Each number is 128 + 32 x the weight over its row's rms, rounded and kept within 0 to 255. Layers, rows and columns count from 0. Numbers have three digits each. The size before them is the row's rms in percent of the matrix's.

# up: layer 4 MLP up, 384x96, rms 0.0757, rows 297-356, columns 0-47
# down: layer 4 MLP down (transposed), 384x96, rms 0.0758, rows 297-356, columns 0-47
up297 096:083149202146143130152133139163103098060162143116116200103138135138162143106150146124104181176168144118160056135149083091146103159085110104135101
down297 106:143000155045105115104185134108110139071096141117186152107177151144151091116093139108164120154135148181104146169139158129116150096133136078104135
up298 088:135106124144120120132093104126142095112130161136146105184154088093104148147207111150100117095138096120152124123115181127119119157109107131132166
down298 077:169086134127128127157129102109090110147130125120090122093155092199129140043167144152140147127119121123131149173081143169095131133134154136143167
up299 094:126109129126070089102134192101117129139114144120132149065111120129168123090097084137203147058126140124131152142117091119119094109079092156137073
down299 070:183117113091108111138138116123102187115107138143155108120124085130108135175144163148135126170089180133098158101066167150138112131130205117082188
up300 102:161163141139122116133131048173203122136134173149130163132175133123064154185150156105147168109132137119140121133116094139138113100085114050161119
down300 096:128068117069140150175128216112110119092146153125095139144094112074169076161150172104132074169121164132204120150142183120119167075155167171141088
up301 092:082139046176139075099069142073149099073140121056103133178108132150122099136110070110123165135134117124128119118106072131117123103133170146143132
down301 093:111091150057108091150105129079154125158121145140100158114110047160091127153147112181141101083105165160119101097115079173183112076085174116113139
up302 112:151091107106107093165160121131091164123153122135153139148145110132144092162151125182088127130032106162148143087104195100092126141122142114199158
down302 094:103157131107179149099121097110142160157085104128072103150157127160097225094122068101128114156149141081130148156123115094205104125148140144103105
up303 109:085135145090118086180121196073104140106100200149141142086075091161142103163120085121119153120169119137092152112146163118181077100107072103167123
down303 119:166118163131119093099112139135138094062115191156075118112141160210153113139120123131139116177127143206123120100134151128105128185126121139123139
up304 109:129087141179128115159121126131118110175150134138153091122115152175188118142128067184056146118152091128092114119133134152167129132083124106151124
down304 102:143108153158154120140180185098126193144183136082115120151090109056099106164142126128137102072113117107110127091148108177129195059198117121118132
up305 090:208125133167143141087100136156160109140103153104151136124103081149180089115095159164093134137136155155157126110084139179090130116138131091158177
down305 074:114156098157135144123092127160076102171121113102079064147112096103122113091178157091226136137092139070119069143062154129149108143140160167096122
up306 105:128136210150086158196123150129146160141121166172181126103116110101102166063094145140094173164108182128140130103093164111101149130107085135170072
down306 109:110143175135166087116124170067143121143143129060110107119144124114106158153093155124155155118170089062171091126129220164153093117124167106135089
up307 085:139158144112202139154103117072133151176189128167127116121122104173125079177117115159142140213096111133125138154121151064152131170105132126119154
down307 084:115126126125110097102127153122077156121096086156125115171139157164074150134143044162132052141104150106105144130128168083129147138176147099083123
up308 114:081090158117103129146132123117107163094176104170126208167092110163131120123159166135123133152122121169127108096088103105147187040063085112075125
down308 106:182198197119122127201192049090102113178092174079157098088133122106096113128141158119098148123142138104125129089122107119129130127111118082096162
up309 090:133126116123162122146108103095116197075126147089136209076133084133191130114168080094121132156136125125102156099116097168112171097141154130174098
down309 085:126134124114133150135143087168114133111098104131116140103150116115129117124069097145145117102073077097186116176144143110124117104094123123151117
up310 098:157135162157117099059162099171190138136174064141132118137114126135178087128142144085097116124185148116134066120096132146114180092137170111103203
down310 080:159120139100157174101121142135126182175124185120126116170122138153127129163169135137109111186094163130144195154102122112088131096154133120126090
up311 099:105116083147115093202150181156129118062131104095123091114128137111100123153096165134194151148148121134131094113129124158142084106135107162117141
down311 076:097129090111081115077115106118093146128105125129120100118097077106096101128110127144120134126114119167132106040095111103140146107092146136079164
up312 098:081115191181119126121169132109179115167123137126148108110111064166114105161090107071111116111174142090116082060133126077103120104172114156096087
down312 099:119104155115124094146159155163112050132082063102101126173121138150160152091123154094088139195112123172141103155130051096097112132064105091185127
up313 108:125116226132098125147132176129099163122143102115139121079108198174125121156134190125100105130130132119113106132170099136126128104074189194120145
down313 095:149116117119197122141090097103152096122130063100105132134129148121209135057097114135160162184180157114084162128067109133158099177125069095095130
up314 151:192143147149142115123140128083180164090177113127106125092130080119084107162097139096115115124117135163142174081088158093156115102132135108143179
down314 143:139111137108057122065084161118199133155163122102129076099132131180153162185096138084111115168155146131165134087129128120182151148151180158091165
up315 094:119164130152125108121109063112187138167099134126178083089069148161112116115176136105115134106115149111147151186107040142094126083122100124177103
down315 090:134143079105114086126122114174118119099161082105098118169216090118093128161150153111125145127109118090095157108146126100175144100177147143124158
up316 113:065191122121110102077107144122123144142105102202149128079075102180074123126144158073143135116155148137102119121110082091124205134178099126148092
down316 095:130080125062170164092112103092162128123115100148148076116125170126137123133168139128091160168097131058089161098111146144101116119115129091132142
up317 093:115150138125172212104084147134111085096095085136146169065076143169144168133068167148163114133073096186139074122088148072207103114135095091119127
down317 090:111141108056082127063149168124098141124157195134101108112125177123096095114119087104154219160081101090111174132150147072144136161124121178083141
up318 089:123137168105143170109125124123086070124134061175100188143080089106171177126143196100122167132146170165101131115145149123121159175177101123135141
down318 088:151150128102118077062133099112122121133156095134176122137164125100125134109084066155195085091099099146182177114150150202128098126110085161157095
up319 108:128111110161160164156164165118124104127135104159141068084134125176077177170084103120106160115165126145076132129152126142091140156180108138132141
down319 101:126128116110142125110166066139125133109156102069159062156107127123120134165155129145185185154108147109079137157156153115189139061138114102088129
up320 095:123159137113073068177104131088115168092114102133157152126153177125132094121043101122113193109090156188164163133071107120139070100132119137091129
down320 107:144137124129109140103138121130085113106051119126086159139174093134134103105134102066172125078121126115115122169151084114190169114159085124123114
up321 113:152123140171088104164149108149162130110125037122142092156137095114139170101142093143096142137131099117102076140152138086154123176108100131132173
down321 108:164104154169101103118149173057203194113179135117114222100122127119165085147101147113145118090054085130168178161101160141114153124120113138134139
up322 096:172104157191113081133190149112116139116177120089120120121138144098085166122122167129150152183147133116105121067085153118088120115148146060156114
down322 108:084199083113139136059127087135160142138036149083103104155135138117121146089094097132151097108068143142095087195109122113124130131179126154070125
up323 095:098106175155138164139086119103149104070155090118152137103116119104121167119104072045074122094142130109100125121104128139128122123095137122151170
down323 084:175122079137149134072113102171135139151104203130128153148097101153153183153151174091130101081124153103161168107102106178139101110143168072099116
up324 097:052166145170072086139115145072068115145111137138088041073136089157137193153099138129171115118170120132129128103112078145134094128099142094156122
down324 088:150089165096139139099117151108107102124134192104183154124124097156144082182146137122159115112067140103109133132199177125160109098169149138127133
up325 092:125110111161162116096057072124095142072119179121110142182104069141137094119137151144171167119160129092135087110123116100116194131161122120125157
down325 127:134086138145107138060129142112166099097138083143132109122077119077143149118124117100100152143128139097106120153114172069102164103170155123065134
up326 098:150150127082194073155153049056120191107085113205107140131086182114125174169148123105119095062124183144141153116125148146120077131136147106104119
down326 094:072058209129096120099098165097085093137176168068086096134112082189130162119103119169170113157158109123108172123109165112154137139107156162123101
up327 098:151134133181135109078109136145162136132152134152155194186109164118031122140088171184109151150073108084099136089069130099088175173098113136143151
down327 092:111082104120095127148039158157153113127175073130126075126113138117162132137140169123105119092071139140186114088127115152121088121175116072184189
up328 101:116155097162130146093142113104076117114150131097161162165143180150113109119174153101173126128176115154050174116171164096118186148115170187103121
down328 108:162121198124133136191156136120122090158134169118108125134163097145133080128144118046179167165063127122098086094043194133087103128046174153166092
up329 109:153126168174078141169113096132113107145093177113125107178107134115150180130075129132113159124167094098159121150123061167146105071091109146160133
down329 118:073124089174130113167131131101219140123131153159168209144127190100122134136152112110128103180179102154125166102160151083077147081119080152150157
up330 098:156097101118173178159144120117136115089134111154165134160148129065144124166103095103097076100166065075129139040133170098120140146143058122143197
down330 124:145130152096163116160167137063146102087118133102153119124155149089185164194157121092098093143199093098176115116085077164093134148098154096109144
up331 091:122171141175180172197087154137165095108114159113160130137094140158142076128107130083162079085145130111074088138121114076125135143141107085131125
down331 084:118132097058089110096157115083103115085159138148141122125121149124103156152094116086222132155084110143141211159168119074112177122105125192116074
up332 101:130169099081132167150074151092152137157114154189133124105116127168124081123130124100117166079085138081152091151125092125150209109125115125108107
down332 083:183125143088148102127155165124142154111136149074144103102135107199122174119120101136094099193106161122139166144172183117116053151193093059152105
up333 090:111178131109116134112128127104134118141133127173165121182089145116187149159144130089110185182109161102082139074120155095149109140097142125146145
down333 082:142122130113131117127198115140095173094131121103090149114088174147129148113151161153147195107082113121119152138128093147132130181123110164155086
up334 112:091169190153133136102154135149140147078119104157175130165062113163145092083144079146150121173142089121095120149087078116150134109117128132125111
down334 111:143171152120142127144117160061139108131181133089146174115162114202205158143099128108141137128189144091122122149147117140142127066117125110171124
up335 095:159110116147156152089072175147144150069088166117128108165112144133119185157131201108142143189092153168090153124135074145136106099118119116201114
down335 113:143165123168172068137147041135110169143123067148121191106167131061159135084127114115168152149130095094173123143099156151136115190107102124080116
up336 098:128066163122072098147086142084123115175073147097121130135092123111108134140099133142101126104126141157113148113104168136069082111121104126129029
down336 089:142121148119109150091190109045128137108163175161122166128097105157135085187145171088090108141118132114128111133095109159110195140128087171116184
up337 109:052109161179121184076044120077093160140129143168136158148081096160120127104125138172109089111133117151111142133136070153152114118099153136077066
down337 120:059140117152082115174102107129141107161130110165159158081151066095154108092150115114123110102106135116141121102115132126136136183122104126158081
up338 103:103208109135096174179096141153077106126120137131139122150089083109140144108123109170107120128146145115192134056101128107145145076071114167095159
down338 116:120140105114154120168156197117095159116118128100179065205128155147151146114131114057134074140114080120155154129160134208158155103103162203144124
up339 102:123121108153155135137143135112119144089127130109145139107139153127088145129150116151112139133124146061049103128069116109110085038139093135087156
down339 105:114165153105115105160104150117125090127087090189144134114174191127127111119105084176121194062161122105058116124171131086130122207118129135102148
up340 101:128172184132171149083058154160161135123094152144184101114109164061082161127086089117093115120115191158110128136147146105093121155141174123110158
down340 108:142136120116142138085151164156151160161175127177097164109092089208157094110148081147166089112148095097158105137125100163120124141062141083083107
up341 094:155094113080137162132125137128192122141146096214147117122113150103073182162098204114096128181081166127190139121080130132154070082125101065171151
down341 090:126103124099132188125122105117163106103109081094145129093152150118132141094096112098193141095111073159134131150166129146146124144126170125172085
up342 086:168146137176090154187151119110115150123102118137073108115167098114112103104104127111140163145145130173144113021145125111124117122140154113154179
down342 074:110075126047138103115095118123117089125153087078105125092141120142189145115116105116112112138160153106081141094062093153119128080108168142131142
up343 107:149152080118129140164138173117138101145144126178113084134144182141092106195133138121074152152114204167132172057146155090111152142093135128125180
down343 082:148131128150135139172119113105128124149133117120107088087130102121143060132139169137163125163155184149179128177095124162116136140115164170121146
up344 113:191103147172152158176086091123098133158072086162131168128153113100059089116109180124148150085086169136129096145157101123138145114070146104123111
down344 093:098151155055129111067176114115092153169137131094075052124154108186182200157105119147155131132130121062111146132160094184159128109148156128115091
up345 097:066121136096074170157112111096127118130122061155120135114096043184116115160148167107127100144143161141115126126042176092069098126122140124150177
down345 108:168108139135113154138159129096127093146118130121132055129128151164107091127144127092140147061107083101143123121114159177117200152109178076147118
up346 102:112137092130113137056114057139156115149191132057175141119136100134097146142128097104139149164184181055089094151109090108191154153178122120150199
down346 097:120134148149137149190110201149132128150117163176142122141116096143192128163141148154097110105050115200129124178071078116057104141113133154119088
up347 091:090102101153136174165125148194121130126087067082128109139098115121038133083134161125133108081172123205146163158084105168174102131104132081110081
down347 074:131121140121116120135132167098113092085202091142100129120095099132150111148078167187088135139116139078109146101140166122077132100136157154096177
up348 103:154112104095158153159122114142151104108136120079163143088135094196131142154070089111170174139096130090114057186120139120158188141091130088140148
down348 100:083163137099162081111131197119165145116137136109123129099130101089128108100116145152154116145163136174141150179198177071109110079128112142083105
up349 100:121142115099030127160146107127104161079141124131114126126139160157114159163150141111092111122131168150151117146083137093114198122190118208112099
down349 117:105181129142112105136149157141130079098121111158081120121151150141176128168166176084130125107087140114114130139126154123175124118099061060131153
up350 093:134098102147089140170084145150193153093108140141113150076133073112142063189086087188095122156113163094081094084122149087086166086118141095202160
down350 096:147136133077135162112152122131155137085172200082097098097156138143135113108112190158127150161100161136113115139143182151097119168189125126083053
up351 092:080101115073105118153095122114147116163143104163181133156079105154072136147190133099117149123150138133121146180077112141153143094152183131068191
down351 095:144140141162152118064183172076166149139103100061094089167149112107205112101173136092095130126130155165155131129092112118086112180135093171152132
up352 098:179094159156141161134172135099119122130090095124102117062109099174112167160096101101163097167179163163085175147163095167170169093098110109093089
down352 070:081130113107136111118079102140135145151113094124101068147108112105132118108147106123118128136166175124106159105068093106088159112133191126064148
up353 118:169125093113116128074104196180175085103110089130162108139098145174134170151102069145069177116179142090196102138133099099125108122157141107149182
down353 113:108144137141123083138067097096162176184142161174154196133150143144089099120085140149156110163093142121140151140130100180113114045127177073089092
up354 101:118100108072090111095087113086170106155111115106150157126041107128105118086123127178093131155133119131145146180141094094131093046095155077149124
down354 096:170169163117091118131088085112098122122130107197135096129179114130113187156136135139124161105130137096166177116115083151150119128099181157146100
up355 081:091132106111110169173117161133068148119115073122062142126085155098130158141204122126110153122109185096189088141106110121146161104137113138158159
down355 083:169179166125143047081168201138108068144092128134084074117133111116097066111137144121187098109085140100130081128145089106092097077169139155165165
up356 101:162217093117109129138159118145161173114133077159146169184144126094091099130150166081104114078105169169124098126107118167165171113160197077103122
down356 092:132118101119113114136185112187134159162174139145169072127096091118096138139126179192143179142113089132094139163145123076143127104111114107118131